config = dict(
    init_std_o=0.00513,
    init_std_down=0.00363,
    optimizer='soap_variant',
    dataset='wikipedia_en',
)
Each number is 50 + 15 x the weight over the matrix's rms, rounded and kept within 0 to 99. Layers, rows and columns count from 0.

# layer 3 MLP up, 768x192, rms 0.125, rows 190-208, columns 0-191
37 39 87 77 74 96 79 48 61 34 50 36 49 41 48 46 26 53 43 69 50 44 50 76 54 77 46 32 66 40 42 50 35 30 46 37 30 41 46 36 61 65 48 12 41 63 57 90 47 68 00 70 66 37 44 51 49 48 30 55 64 47 67 30 20 25 50 51 71 41 63 52 57 38 47 46 18 25 50 63 39 76 66 55 44 32 31 28 45 60 57 50 50 64 63 48 64 39 80 72 43 58 63 46 95 23 50 29 35 58 53 30 67 13 69 49 34 55 50 69 50 71 22 45 57 52 69 73 35 47 72 58 58 53 68 51 67 47 56 54 43 19 28 45 45 58 43 40 50 63 23 60 50 44 85 65 49 57 79 53 64 45 45 74 69 52 26 74 89 44 44 34 45 47 76 29 12 61 53 38 53 69 65 51 47 61 29 47 29 31 60 62
31 40 54 47 63 03 53 18 67 55 16 79 84 48 54 40 57 62 64 39 64 73 82 54 69 54 75 74 20 83 60 54 36 31 33 41 65 42 32 43 20 57 49 57 49 51 55 72 38 54 44 15 47 65 51 60 37 58 80 25 54 57 32 65 44 70 56 14 81 27 34 58 55 48 50 57 24 29 46 60 66 64 58 43 21 58 36 53 66 58 45 57 53 01 43 33 20 57 64 34 83 23 24 57 42 71 41 29 65 15 66 58 50 40 32 52 52 66 59 39 39 24 65 42 54 37 52 46 72 53 35 27 63 67 41 77 55 35 49 34 53 62 43 69 54 35 59 28 70 22 79 43 60 53 62 32 60 52 35 07 34 75 72 78 44 32 50 53 55 99 41 14 68 48 62 46 52 36 63 55 48 57 79 49 36 55 70 69 75 53 51 83
40 34 43 67 55 50 61 25 43 61 83 37 48 44 60 81 39 50 56 49 49 57 34 55 56 24 64 51 34 68 27 87 40 54 35 59 53 45 66 57 57 43 73 33 62 41 49 23 51 41 72 66 52 32 49 35 50 23 46 42 58 44 37 40 27 43 49 38 59 21 76 57 57 29 42 61 68 49 56 45 42 36 03 71 39 52 55 68 57 23 85 48 67 67 66 45 63 42 53 75 49 59 30 84 53 51 66 61 58 61 05 51 30 63 81 48 45 44 37 48 42 60 47 37 40 46 41 49 84 59 38 63 80 46 53 46 31 55 56 56 55 57 49 65 52 66 37 40 51 47 73 51 35 29 43 69 55 51 48 40 64 36 50 43 36 49 24 39 33 52 29 62 55 41 62 46 50 73 61 51 46 48 48 41 63 76 37 32 57 36 70 24
36 75 71 72 36 92 62 53 03 34 58 13 61 58 65 52 32 68 60 31 31 60 39 72 56 77 77 47 55 46 26 48 53 71 33 68 24 48 28 32 65 29 50 40 59 62 36 80 37 66 30 81 25 35 34 71 73 45 29 72 67 59 65 46 52 49 19 53 64 46 56 23 48 55 54 38 71 41 64 39 42 52 70 36 63 16 80 62 61 49 50 43 46 16 62 62 27 47 87 38 50 53 73 70 42 62 36 50 64 55 55 53 61 24 47 65 82 60 46 50 54 80 59 69 53 56 50 84 36 59 37 51 68 61 45 87 66 93 61 92 65 63 43 65 59 40 28 56 57 48 49 55 71 19 26 44 58 46 70 60 58 36 50 50 48 49 29 37 47 31 36 34 65 36 45 26 35 59 44 30 45 44 43 12 60 48 00 48 40 77 41 47
37 36 35 57 27 20 61 51 40 26 31 33 47 84 35 47 80 25 87 57 45 62 47 43 17 57 55 56 77 55 62 45 36 28 74 91 58 60 51 42 69 49 36 42 70 57 48 69 73 52 50 36 76 37 39 77 53 40 52 36 48 49 78 43 43 73 43 69 49 57 51 43 34 77 74 69 45 54 42 43 53 33 64 26 47 56 57 39 49 61 33 48 68 34 60 52 77 32 58 36 46 53 59 32 57 67 52 48 46 61 40 23 38 60 49 55 48 76 34 50 54 26 26 64 46 52 52 60 19 45 55 70 66 48 63 57 68 62 38 38 44 69 65 65 50 51 22 63 33 66 48 39 50 32 51 43 46 48 55 30 69 25 57 67 65 31 36 31 70 57 47 59 58 54 43 60 43 49 41 09 49 59 63 66 71 64 86 75 75 56 35 45
35 47 50 45 51 36 54 26 50 54 65 58 23 62 50 49 76 33 36 50 65 56 25 86 33 45 47 65 60 58 57 35 54 68 50 55 53 59 62 57 74 67 36 34 38 05 61 75 70 57 68 64 48 66 86 63 62 43 42 55 57 67 51 34 40 74 59 11 76 81 42 03 46 67 42 62 47 63 42 63 52 44 49 51 92 38 55 60 34 59 53 29 45 61 68 45 50 46 75 44 48 54 35 74 37 39 67 27 46 43 14 33 63 53 61 62 29 49 72 40 34 58 47 44 38 44 66 54 62 24 55 47 89 58 54 50 58 61 53 55 43 54 44 51 58 35 58 43 63 31 64 24 63 37 60 26 70 34 80 23 50 67 57 46 50 42 49 31 23 13 54 59 62 58 37 33 21 42 66 21 62 33 49 75 46 50 35 19 52 56 27 47
34 60 34 41 61 75 64 49 26 40 45 58 63 42 70 73 23 50 62 76 61 17 55 33 39 60 44 48 61 34 60 68 44 38 91 46 60 56 34 45 59 37 36 54 36 57 74 60 36 77 63 59 51 51 45 45 51 46 55 28 76 34 37 65 28 73 45 63 27 22 70 29 68 56 30 53 42 58 27 45 42 30 44 83 52 28 59 69 40 62 38 53 77 39 57 61 56 51 59 70 76 35 45 58 53 53 54 19 42 45 31 75 48 44 64 54 56 42 48 63 53 52 45 73 32 61 66 70 56 52 14 34 54 38 60 74 59 31 35 56 28 31 65 50 37 25 76 60 51 53 59 41 61 52 31 43 67 55 62 39 51 49 17 53 56 49 62 22 42 62 77 44 50 54 46 53 67 37 40 31 64 44 54 42 44 60 62 49 44 53 38 84
78 55 34 51 44 80 54 66 23 59 57 42 76 46 58 72 34 48 46 28 40 47 66 52 64 31 33 74 56 74 63 58 47 21 38 63 45 84 67 46 49 62 37 61 42 56 49 53 34 41 70 57 65 45 36 47 58 41 51 49 46 43 50 78 49 47 43 29 61 66 58 38 48 55 31 44 57 54 46 49 52 44 33 64 59 47 38 17 60 46 39 72 70 69 37 53 41 55 60 38 58 69 45 74 73 53 46 44 51 37 16 74 38 34 42 69 33 43 60 54 55 43 29 34 61 37 33 46 58 29 54 59 46 67 57 58 19 47 23 57 47 45 64 40 48 09 49 66 52 77 50 61 52 39 39 45 51 59 34 61 56 33 51 42 52 43 63 58 77 40 36 49 48 75 37 47 48 41 58 42 54 66 66 52 37 45 55 40 70 32 55 33
55 47 57 61 34 44 47 46 59 58 57 82 46 52 62 63 50 56 54 42 38 24 58 50 34 57 52 28 70 33 95 40 50 20 50 70 47 70 57 61 45 61 95 45 53 40 67 61 64 67 35 51 73 49 74 61 56 60 37 56 42 62 42 69 71 80 53 58 53 46 34 31 55 36 49 42 40 19 44 53 64 55 44 41 50 56 77 47 38 68 56 46 35 71 44 90 56 44 53 57 43 28 71 54 31 62 61 53 45 22 09 52 37 50 51 47 45 49 37 25 37 61 35 63 92 48 29 71 78 47 56 33 15 60 72 47 57 49 39 48 61 21 65 52 54 49 51 31 51 38 45 50 56 43 50 66 55 53 38 54 39 56 16 67 14 52 50 52 40 39 55 50 54 38 37 67 36 46 59 62 47 48 65 57 56 49 46 44 11 60 35 63
45 41 43 57 48 27 37 23 72 15 61 57 61 54 55 50 45 40 51 24 65 45 39 53 57 49 59 65 41 49 88 35 42 49 41 61 42 48 63 37 70 45 24 48 42 52 59 67 50 48 51 39 50 41 50 64 64 35 33 63 36 41 50 22 64 69 60 47 40 35 44 76 58 48 30 29 72 64 27 63 59 37 55 41 62 57 38 31 48 53 73 79 46 18 40 45 33 78 48 68 65 53 21 69 68 49 61 46 49 64 66 63 15 74 55 43 77 48 31 27 54 57 43 57 50 53 55 50 43 48 43 57 42 49 65 51 55 99 52 71 49 53 64 47 33 67 33 37 58 70 59 26 40 49 58 59 43 58 51 42 28 33 59 39 43 46 54 50 45 35 48 52 52 36 64 49 42 32 72 58 49 41 63 43 52 47 66 74 68 63 35 54
59 61 30 24 32 78 73 48 53 36 35 34 39 25 40 60 35 52 51 38 37 35 83 60 54 39 58 55 56 30 50 49 56 45 37 77 57 45 41 53 50 42 47 32 42 57 70 66 44 61 53 42 48 44 56 17 38 29 68 56 43 67 19 50 63 59 44 80 36 71 38 61 72 55 70 48 31 74 44 99 51 36 50 39 36 17 46 58 49 50 27 57 50 31 30 43 47 21 81 82 62 61 33 35 50 39 52 50 92 61 80 06 78 36 36 58 65 38 60 49 44 69 52 16 34 86 48 49 69 60 69 30 70 45 49 57 30 32 57 53 60 43 67 32 64 44 38 47 55 44 40 60 29 63 33 61 65 39 57 57 42 75 43 24 43 62 69 56 69 80 53 43 45 78 43 28 29 56 43 67 65 46 65 12 36 64 50 56 53 37 64 47
72 51 56 65 52 41 53 58 43 53 52 39 55 44 47 47 58 28 39 34 26 47 74 68 35 64 62 46 28 77 57 64 33 54 66 80 55 59 49 98 44 70 65 35 45 55 59 59 49 45 47 39 67 41 52 50 42 53 85 65 62 54 42 45 26 79 58 47 56 39 51 27 60 53 49 56 57 58 56 46 61 56 42 35 44 41 43 66 10 49 44 38 59 31 45 80 49 57 48 45 82 49 75 72 28 66 46 34 17 61 48 48 46 41 38 40 51 46 63 52 45 38 56 72 33 53 69 69 54 48 61 39 39 51 67 59 44 28 61 52 55 71 71 54 30 43 74 86 40 67 58 44 60 45 60 57 70 29 43 76 34 59 56 34 40 22 51 63 56 46 45 70 63 45 60 50 37 77 51 25 49 08 40 52 37 48 66 48 55 26 44 31
67 46 47 45 36 34 51 54 58 31 49 47 74 53 66 34 57 61 62 61 57 59 35 40 48 46 63 33 53 68 55 66 76 27 62 91 54 47 36 28 52 46 27 47 77 43 69 55 67 39 49 59 38 46 62 54 31 43 81 71 51 40 74 55 48 53 65 22 38 42 58 30 53 66 58 46 39 52 68 37 34 48 36 77 38 35 80 18 47 58 31 50 66 53 30 61 37 52 35 61 56 88 35 40 73 09 28 73 51 57 36 38 56 69 44 44 79 57 52 32 24 50 53 55 66 52 39 62 25 53 45 66 41 54 51 41 75 62 67 42 57 65 71 87 65 52 57 44 42 19 30 39 34 62 45 44 41 49 35 33 52 55 58 69 65 49 49 42 37 44 25 25 39 47 41 66 70 37 27 68 52 73 49 58 58 28 67 42 42 75 50 59
45 28 55 25 51 45 13 67 26 64 51 30 36 38 65 55 55 34 72 48 75 46 31 43 57 60 61 54 37 55 57 51 25 59 59 36 63 30 86 66 20 37 44 49 67 53 47 82 53 55 24 57 63 58 56 36 39 77 50 54 78 45 68 53 54 75 49 42 61 55 63 48 75 41 53 61 26 49 69 73 62 51 44 49 48 23 54 58 28 40 54 36 60 64 45 66 59 44 60 96 48 47 45 22 62 55 36 54 49 56 39 52 60 48 51 64 57 30 66 35 58 56 65 37 33 49 84 47 54 61 49 46 55 23 51 41 46 60 59 70 48 31 49 64 48 69 56 61 43 33 56 42 37 54 54 58 28 51 54 55 55 56 48 34 31 47 54 42 46 47 59 38 57 79 29 37 29 70 58 47 65 74 27 29 76 32 61 50 36 45 22 44
99 45 59 52 61 40 32 45 65 51 80 49 34 54 51 53 57 51 53 54 33 50 96 54 23 35 28 31 36 22 29 55 76 63 49 59 49 62 23 27 81 59 43 43 33 22 66 44 65 14 49 48 59 66 43 26 46 62 43 74 42 46 51 27 30 74 52 71 56 78 39 30 34 47 48 56 51 57 47 38 34 14 63 71 50 39 39 45 58 73 36 38 41 24 67 42 67 77 50 66 87 60 38 47 42 58 48 58 52 41 43 45 59 28 60 42 74 32 54 41 34 41 52 37 48 42 36 65 38 52 69 92 76 75 44 43 57 23 39 31 17 41 60 40 40 55 60 53 47 31 48 56 20 28 22 64 75 41 47 37 45 58 70 46 47 43 50 38 61 83 68 51 42 33 39 55 34 28 57 51 71 58 39 60 53 22 38 73 40 29 33 72
54 42 58 64 43 65 68 63 65 56 57 88 46 55 55 35 38 32 41 48 67 60 66 47 48 42 48 64 70 34 44 69 73 53 44 57 99 56 45 52 56 35 55 45 50 41 66 48 56 60 46 65 70 53 51 40 38 49 35 70 48 40 12 43 25 84 37 56 38 71 68 48 56 61 61 31 60 54 27 47 32 49 35 35 66 64 43 50 65 42 39 48 46 50 74 49 50 55 54 22 59 40 53 54 45 55 55 63 67 56 47 44 29 53 57 41 43 59 32 04 37 27 53 13 52 77 58 34 89 61 31 54 59 54 54 81 36 71 56 65 58 48 25 84 61 63 58 39 45 51 56 46 47 39 44 47 46 69 33 42 61 26 06 72 49 35 54 34 52 53 72 53 71 58 31 40 30 36 43 28 47 58 67 53 49 45 59 63 45 37 41 44
31 58 53 71 43 53 43 20 58 46 45 69 59 36 37 53 57 61 46 70 43 59 66 78 55 48 64 61 58 48 84 37 67 54 64 34 65 31 60 38 42 67 49 41 45 51 66 57 29 57 44 52 63 53 40 69 64 45 73 66 65 51 53 33 16 51 53 43 46 69 42 86 35 26 45 52 34 52 64 39 29 51 33 61 26 40 22 32 27 30 67 53 39 58 48 28 59 59 25 37 65 44 39 36 62 48 31 67 64 41 45 60 41 31 65 64 34 46 27 55 58 29 44 78 62 50 72 42 67 62 66 63 38 62 62 46 38 61 45 47 31 54 31 49 31 27 63 53 47 80 36 52 59 34 45 29 61 62 63 38 55 28 42 39 70 55 57 73 69 66 53 51 46 52 29 53 65 27 43 41 33 42 23 52 71 72 42 58 54 61 50 66
47 61 56 32 77 46 47 55 22 42 31 47 52 42 53 10 45 35 53 23 62 62 34 60 63 21 26 74 48 63 51 57 41 55 69 88 19 60 54 47 55 77 58 67 50 56 53 37 66 38 35 64 55 49 88 62 55 57 32 50 27 28 61 29 55 55 62 55 49 67 57 54 35 53 41 23 22 48 49 32 59 26 46 68 53 57 50 46 42 46 80 51 28 45 47 65 68 58 42 57 69 45 81 68 57 39 40 51 45 62 74 72 46 46 72 42 46 54 48 36 40 45 25 38 41 35 54 44 54 41 85 48 46 56 33 55 58 37 54 54 80 54 38 67 50 53 83 40 58 52 42 53 46 55 31 38 75 83 33 46 56 58 61 54 52 65 41 53 51 34 93 36 53 62 28 68 17 58 60 26 43 28 33 48 24 50 51 59 58 59 31 76
30 14 43 87 42 36 73 71 61 99 29 44 43 58 25 57 27 51 76 50 56 49 42 44 49 28 50 59 43 58 63 51 68 57 36 49 51 32 65 32 50 37 74 45 51 45 42 45 38 39 51 23 53 60 72 61 44 47 54 19 44 33 08 27 53 49 57 30 57 42 46 48 80 57 54 48 58 88 19 62 53 34 62 58 42 41 25 26 78 54 47 71 59 44 61 35 38 11 33 45 53 19 23 35 62 48 16 56 38 62 46 66 45 39 49 53 99 17 44 55 70 62 21 18 42 69 51 52 55 73 29 52 56 56 54 18 69 15 54 11 72 58 23 52 78 56 57 38 45 50 23 42 70 40 61 35 40 39 84 38 21 52 41 50 62 46 76 51 58 38 41 73 59 36 63 56 73 56 45 72 43 50 52 46 71 44 68 51 48 55 57 47
# layer 3 MLP down (transposed), 768x192, rms 0.161, rows 190-207, columns 0-191
51 33 29 61 61 26 43 56 55 26 66 57 44 68 43 28 37 79 41 49 66 61 43 73 54 25 81 34 34 37 58 67 63 53 46 39 36 66 49 56 65 55 39 54 49 41 67 33 52 41 31 33 35 51 86 43 44 61 62 39 23 29 58 71 44 88 31 70 20 28 55 61 64 45 51 44 62 33 53 32 57 46 31 31 53 48 23 54 76 65 22 32 71 42 51 64 52 33 26 26 53 44 51 23 09 92 41 66 68 39 47 66 70 70 11 60 54 69 49 57 53 32 60 63 58 45 43 22 60 37 57 49 78 54 63 20 31 40 50 34 40 53 58 63 50 65 42 28 32 57 52 68 51 54 32 41 38 45 22 36 45 46 29 73 26 71 52 52 52 69 46 48 67 48 33 60 45 34 39 80 14 60 15 73 57 66 62 19 35 13 41 42
59 53 34 87 25 95 26 66 65 32 89 48 41 34 55 53 54 53 37 65 51 67 32 56 41 59 54 40 66 46 25 39 30 39 36 29 55 60 65 22 54 46 77 56 30 63 60 24 43 35 68 54 40 39 70 33 51 77 28 31 45 38 32 58 50 35 65 50 55 54 50 67 49 57 34 26 48 52 57 68 65 39 51 25 64 22 56 59 45 47 33 59 39 51 40 70 77 61 40 63 82 53 39 32 49 79 48 66 55 40 54 82 60 27 49 29 46 35 46 43 46 71 46 47 76 53 46 57 53 42 71 43 56 50 63 69 72 52 82 76 14 56 36 44 57 46 46 50 58 50 53 70 37 36 51 54 61 31 64 40 32 35 66 75 39 58 47 65 54 44 77 73 23 59 29 66 40 54 59 32 31 56 25 55 51 38 46 61 62 34 52 47
79 24 40 52 39 43 64 35 58 50 55 38 43 50 59 72 48 41 50 54 62 54 47 46 28 43 84 53 34 45 42 46 48 38 53 34 64 35 54 45 40 41 44 22 36 36 54 43 74 44 58 83 59 27 39 63 48 33 60 54 58 42 22 68 48 63 71 42 72 37 70 58 56 29 76 47 73 71 58 45 16 41 46 52 11 55 90 35 44 64 66 41 38 64 25 23 72 52 49 38 61 32 52 66 49 61 72 52 38 64 46 40 71 37 49 43 47 32 49 44 38 17 70 41 77 63 62 47 52 54 37 46 72 46 26 39 61 42 62 64 31 41 69 40 64 51 29 52 29 44 74 50 25 34 52 44 44 56 53 43 55 48 54 42 37 42 38 09 47 53 47 23 67 37 31 45 40 59 34 54 27 53 87 54 84 62 41 33 19 65 40 45
27 49 37 21 22 55 57 34 72 72 55 54 40 51 50 06 45 48 24 69 35 58 69 18 45 48 18 30 34 61 47 46 61 24 45 71 47 48 52 69 66 55 57 71 46 53 31 63 57 30 58 13 53 76 54 64 58 42 33 54 37 48 57 38 59 52 49 83 15 64 69 50 65 50 52 55 00 51 62 53 37 61 68 55 61 25 87 20 36 67 36 59 30 32 38 61 35 34 49 70 78 41 42 44 70 45 37 43 71 59 46 70 59 44 49 34 33 28 34 39 45 55 38 33 51 70 58 77 53 29 67 15 39 50 42 71 53 91 43 64 43 87 66 46 50 59 45 42 72 47 36 28 38 61 79 52 78 19 26 22 48 34 32 81 47 19 32 20 51 27 50 21 57 46 40 39 43 58 76 39 49 40 42 54 31 63 67 59 42 26 45 70
48 67 64 51 59 57 57 57 41 60 53 48 55 47 32 26 45 36 44 68 32 31 72 32 54 55 46 35 59 70 46 19 48 41 30 40 31 83 33 43 66 25 82 41 41 61 43 54 16 18 57 50 42 62 55 48 51 46 46 36 57 55 36 60 74 47 24 38 46 61 49 46 51 75 58 51 60 49 49 45 78 41 33 44 38 56 48 82 38 42 43 39 49 74 37 50 44 30 62 75 42 56 47 62 39 54 79 51 63 42 59 64 48 45 36 63 53 27 81 46 36 50 64 68 34 38 30 67 58 53 38 36 36 34 83 51 42 68 65 56 56 42 48 79 56 42 63 64 47 41 65 49 46 63 70 71 41 07 70 87 57 84 50 61 43 67 46 57 64 65 40 45 50 39 45 38 59 61 52 67 49 39 36 71 21 53 18 13 59 60 54 45
23 50 40 51 80 40 57 39 49 26 62 72 60 38 35 27 58 44 56 71 71 69 53 51 40 40 18 71 53 75 61 34 36 57 10 46 70 51 53 38 53 62 68 65 54 56 19 38 75 46 42 52 64 49 32 60 83 56 55 37 52 24 41 58 51 51 52 65 76 28 53 53 37 54 62 56 46 29 68 71 66 28 64 58 68 39 65 79 54 37 45 37 33 42 49 17 39 61 61 45 75 45 59 54 69 46 62 72 47 31 47 69 48 77 40 63 40 43 65 48 55 54 68 48 40 50 38 39 46 38 57 35 69 27 46 31 63 48 49 63 53 65 45 46 74 66 62 63 74 74 74 25 62 48 65 37 80 46 43 42 29 81 44 44 31 42 54 47 49 53 60 63 52 42 48 50 08 51 57 34 36 26 56 90 59 43 40 21 28 57 32 40
68 35 70 42 49 73 76 92 49 29 47 44 39 51 52 38 38 44 40 34 16 16 33 56 29 68 63 43 56 80 80 53 66 22 32 51 67 54 62 48 50 41 68 44 51 46 64 46 33 47 32 46 59 67 40 38 50 62 45 41 66 38 47 65 26 51 79 62 50 49 45 45 48 48 42 40 34 47 39 69 52 63 47 46 83 46 49 62 46 38 70 84 73 48 88 86 40 45 52 28 31 59 67 35 38 46 57 53 63 76 52 59 53 39 48 54 67 54 50 54 69 30 65 34 48 31 37 73 65 39 31 64 21 77 63 38 47 78 83 42 32 28 64 23 37 37 74 34 51 36 37 53 30 52 62 64 48 54 54 31 20 55 57 45 45 64 48 55 66 62 64 61 44 59 48 11 61 79 64 64 51 46 51 23 55 39 40 39 49 53 39 26
45 59 25 46 49 59 66 59 44 34 62 50 48 51 65 58 36 46 46 12 54 41 53 59 54 51 56 43 38 21 60 27 52 46 19 62 81 50 44 65 43 58 48 55 57 61 53 42 51 54 55 48 64 43 41 27 40 55 57 64 41 44 55 49 61 29 27 50 47 47 33 75 63 74 58 39 54 63 40 55 52 40 79 54 63 65 32 48 46 44 50 77 52 61 37 52 57 53 40 43 69 27 61 43 58 67 53 68 54 59 48 72 30 56 51 31 52 49 45 41 41 41 45 38 85 16 53 45 38 46 77 43 47 64 50 64 60 45 28 56 53 68 46 40 41 35 46 38 53 68 03 30 52 28 30 22 45 72 46 74 39 36 35 52 64 53 78 46 65 18 54 47 55 61 50 21 42 48 74 61 34 45 68 68 41 55 20 50 41 44 55 33
67 79 54 57 39 65 43 45 48 72 54 41 11 46 42 90 81 39 26 47 49 56 44 55 50 28 62 96 56 55 48 28 49 57 62 61 33 45 44 59 63 46 62 39 11 72 50 47 49 44 32 63 57 38 38 70 36 41 53 61 62 52 34 42 44 45 41 69 48 67 34 33 72 75 52 77 53 62 34 44 39 54 53 54 54 33 26 86 46 35 22 69 65 81 63 58 36 35 59 70 28 54 60 30 37 43 57 56 67 40 45 50 45 45 39 37 58 46 54 46 54 19 38 74 43 66 57 77 52 32 33 47 49 23 39 58 34 53 56 70 62 36 69 41 73 48 39 61 53 44 78 58 38 33 53 60 36 46 43 64 05 58 56 66 57 39 46 35 38 64 48 66 33 49 69 54 53 48 57 58 30 41 68 80 57 64 48 42 55 47 70 67
50 58 31 53 49 51 35 49 45 42 28 31 59 61 45 74 54 38 50 39 31 38 37 10 16 57 63 31 51 53 24 20 61 53 53 52 61 24 66 60 57 36 50 37 30 78 58 36 45 41 50 34 50 58 50 18 61 43 44 44 37 20 72 30 55 68 39 57 38 44 54 70 50 47 51 39 61 53 50 38 60 42 61 47 82 26 47 15 42 56 63 53 49 32 42 54 54 55 54 63 78 32 38 57 73 47 33 40 40 72 49 73 30 51 56 31 61 51 29 44 32 76 46 48 51 73 53 32 28 41 36 61 57 23 67 52 47 69 43 77 63 61 62 66 60 52 69 50 57 43 49 38 37 69 16 50 50 38 51 58 45 56 87 34 47 18 41 60 53 33 67 56 78 48 67 64 33 50 32 38 32 55 58 39 34 46 72 43 47 31 68 50
57 31 33 38 55 28 42 61 28 69 23 25 69 40 62 55 38 67 56 42 72 18 65 47 60 47 44 58 57 37 50 53 60 54 35 62 59 71 47 61 22 45 53 42 49 49 88 49 32 48 60 79 31 46 34 31 46 53 34 30 56 59 33 38 35 56 61 99 04 61 11 53 59 74 36 75 50 24 46 51 53 48 39 79 29 66 60 42 46 60 60 66 30 54 52 60 62 15 66 54 72 23 37 49 58 24 56 32 60 42 32 53 60 43 39 41 19 50 64 40 59 57 46 38 90 64 45 57 42 86 79 25 42 33 55 46 48 68 45 71 24 52 69 31 49 77 37 69 49 55 65 75 41 63 54 42 59 39 47 65 70 60 37 35 76 33 44 50 68 59 56 37 49 84 65 48 42 31 89 78 03 32 31 35 62 53 27 60 33 21 39 51
48 37 50 30 81 52 11 45 61 33 32 51 33 48 61 22 45 33 55 68 43 91 35 30 51 48 49 56 49 45 39 44 85 31 33 69 38 72 54 43 61 39 47 49 50 52 46 40 61 62 52 32 51 51 15 33 48 52 36 37 41 44 60 20 54 40 46 51 48 33 62 57 34 69 42 52 51 91 66 60 55 25 31 69 67 41 33 43 47 36 35 59 71 27 70 53 52 46 49 44 45 83 22 57 67 48 53 45 58 66 86 56 50 44 46 61 56 65 33 59 38 66 45 45 47 48 63 70 34 26 59 57 60 46 64 55 33 69 44 38 52 34 38 27 49 49 51 40 52 56 29 54 30 63 48 68 51 63 73 41 63 36 12 63 39 42 38 39 38 53 59 43 62 29 64 77 69 44 49 54 49 74 73 78 41 46 34 43 43 67 50 40
72 74 64 31 35 48 66 45 43 59 57 66 36 53 42 19 64 49 45 55 45 47 67 69 36 49 69 46 48 65 60 35 61 56 61 49 49 10 61 51 73 44 67 56 56 96 54 56 67 45 39 44 37 76 49 40 47 70 79 28 50 65 49 56 70 85 61 20 41 32 74 44 38 62 63 59 31 71 60 30 46 64 40 57 62 65 32 53 42 56 64 45 44 58 42 10 47 47 33 49 41 52 52 77 46 36 30 66 54 39 61 11 59 55 56 38 28 32 43 44 40 81 53 59 74 48 61 45 34 80 34 66 38 91 63 66 46 76 56 73 83 20 48 44 47 63 34 49 36 21 51 63 09 66 40 66 48 46 62 39 27 35 23 38 52 42 34 50 66 58 84 46 16 41 70 46 55 44 55 65 33 57 53 61 43 55 49 56 68 64 51 65
46 44 48 71 20 35 14 56 26 35 54 40 56 41 45 38 49 24 57 47 44 64 45 31 72 60 42 59 44 58 41 53 39 70 47 48 71 48 60 53 50 70 71 36 80 64 71 48 45 12 45 71 42 67 66 22 38 54 54 32 58 78 37 69 58 37 62 52 66 60 60 67 48 51 57 46 36 59 79 42 42 65 44 54 41 52 50 78 39 63 53 44 61 44 41 74 49 29 61 46 53 66 41 40 42 39 68 54 61 59 63 58 25 27 55 64 29 51 48 67 43 76 50 38 63 57 60 45 35 37 32 52 16 38 36 41 53 65 63 52 24 46 36 46 42 60 60 62 56 43 60 39 55 59 61 51 38 53 65 56 62 59 46 47 40 31 51 54 65 51 24 30 46 84 34 75 27 62 45 32 64 37 33 24 44 43 21 47 52 45 34 58
71 81 46 42 38 40 58 65 51 53 63 54 62 27 40 39 43 52 46 50 14 27 78 33 32 39 47 57 17 27 28 79 72 81 30 23 29 36 52 49 58 58 55 65 36 60 44 39 58 36 58 40 37 52 58 29 56 57 47 34 46 34 58 48 31 81 51 58 68 56 33 63 27 80 42 42 46 28 47 45 43 56 76 33 51 50 66 52 42 38 67 49 39 43 64 61 50 67 60 54 68 45 48 34 40 47 37 57 25 62 81 52 36 71 67 40 53 34 60 40 56 34 63 52 40 40 46 38 05 43 42 62 41 59 47 48 41 41 39 29 47 34 32 58 32 55 71 44 40 49 71 38 30 39 44 63 78 38 56 54 31 56 60 34 44 69 38 79 40 54 40 51 49 41 50 75 31 62 70 69 57 57 55 42 38 53 05 53 54 44 51 63
44 89 44 53 37 35 87 55 42 48 53 66 65 31 21 14 34 42 70 48 33 44 60 66 46 51 41 59 44 54 62 46 60 54 53 65 41 56 42 51 43 49 64 65 42 43 29 31 77 69 50 44 51 53 32 58 57 50 57 73 70 52 40 51 43 53 81 91 53 44 72 64 61 50 43 36 29 51 60 60 28 70 66 72 48 49 26 59 54 49 30 19 79 49 48 38 64 26 56 47 43 59 43 59 52 78 64 65 65 25 66 61 65 51 51 55 10 51 57 35 39 45 36 56 62 67 62 22 52 60 47 62 51 09 62 76 64 43 71 46 59 47 51 50 56 52 47 43 65 45 45 54 64 75 44 53 64 52 60 40 58 37 51 48 60 27 41 53 33 35 56 58 71 75 55 63 81 36 54 75 78 68 74 40 29 35 51 45 05 43 55 46
61 63 71 76 39 40 47 32 50 43 62 66 56 57 39 38 58 44 47 41 45 62 25 20 40 58 47 53 37 46 50 52 42 36 61 53 32 31 45 78 56 64 33 52 54 62 50 61 57 35 75 55 54 47 57 67 57 43 48 40 30 39 68 46 51 38 51 66 63 34 51 26 35 48 45 58 60 48 24 47 52 48 67 79 43 33 88 83 65 61 50 47 52 26 64 33 66 53 57 64 55 24 71 46 52 36 64 59 20 47 41 49 50 50 44 46 67 45 51 49 81 56 63 62 34 56 40 56 48 29 35 18 54 65 47 52 61 51 76 39 56 75 33 78 60 67 60 75 61 22 39 56 54 74 61 55 50 50 28 26 34 67 53 57 46 45 53 33 52 44 38 73 48 19 46 62 41 57 30 32 26 66 61 57 79 20 73 39 51 38 59 21
76 52 54 72 54 61 52 58 70 73 47 57 68 54 36 44 67 60 51 35 66 66 66 44 35 41 54 26 34 01 50 28 49 73 68 52 43 37 58 13 37 71 65 48 52 47 65 45 62 51 35 32 25 55 50 44 50 44 51 45 61 24 25 32 57 47 37 40 51 44 44 76 35 54 76 54 61 36 51 72 50 62 19 55 64 56 77 59 58 32 58 42 06 69 67 06 34 51 40 42 77 43 51 35 41 75 72 52 47 62 41 27 51 53 36 80 28 32 65 52 53 41 48 39 35 63 40 70 43 48 32 62 21 43 35 36 43 56 23 34 34 59 61 36 57 62 54 32 43 46 63 44 25 48 42 09 64 61 40 66 42 48 60 37 39 50 53 00 54 66 44 29 47 39 53 44 48 54 55 54 60 48 66 36 29 49 84 39 46 27 65 46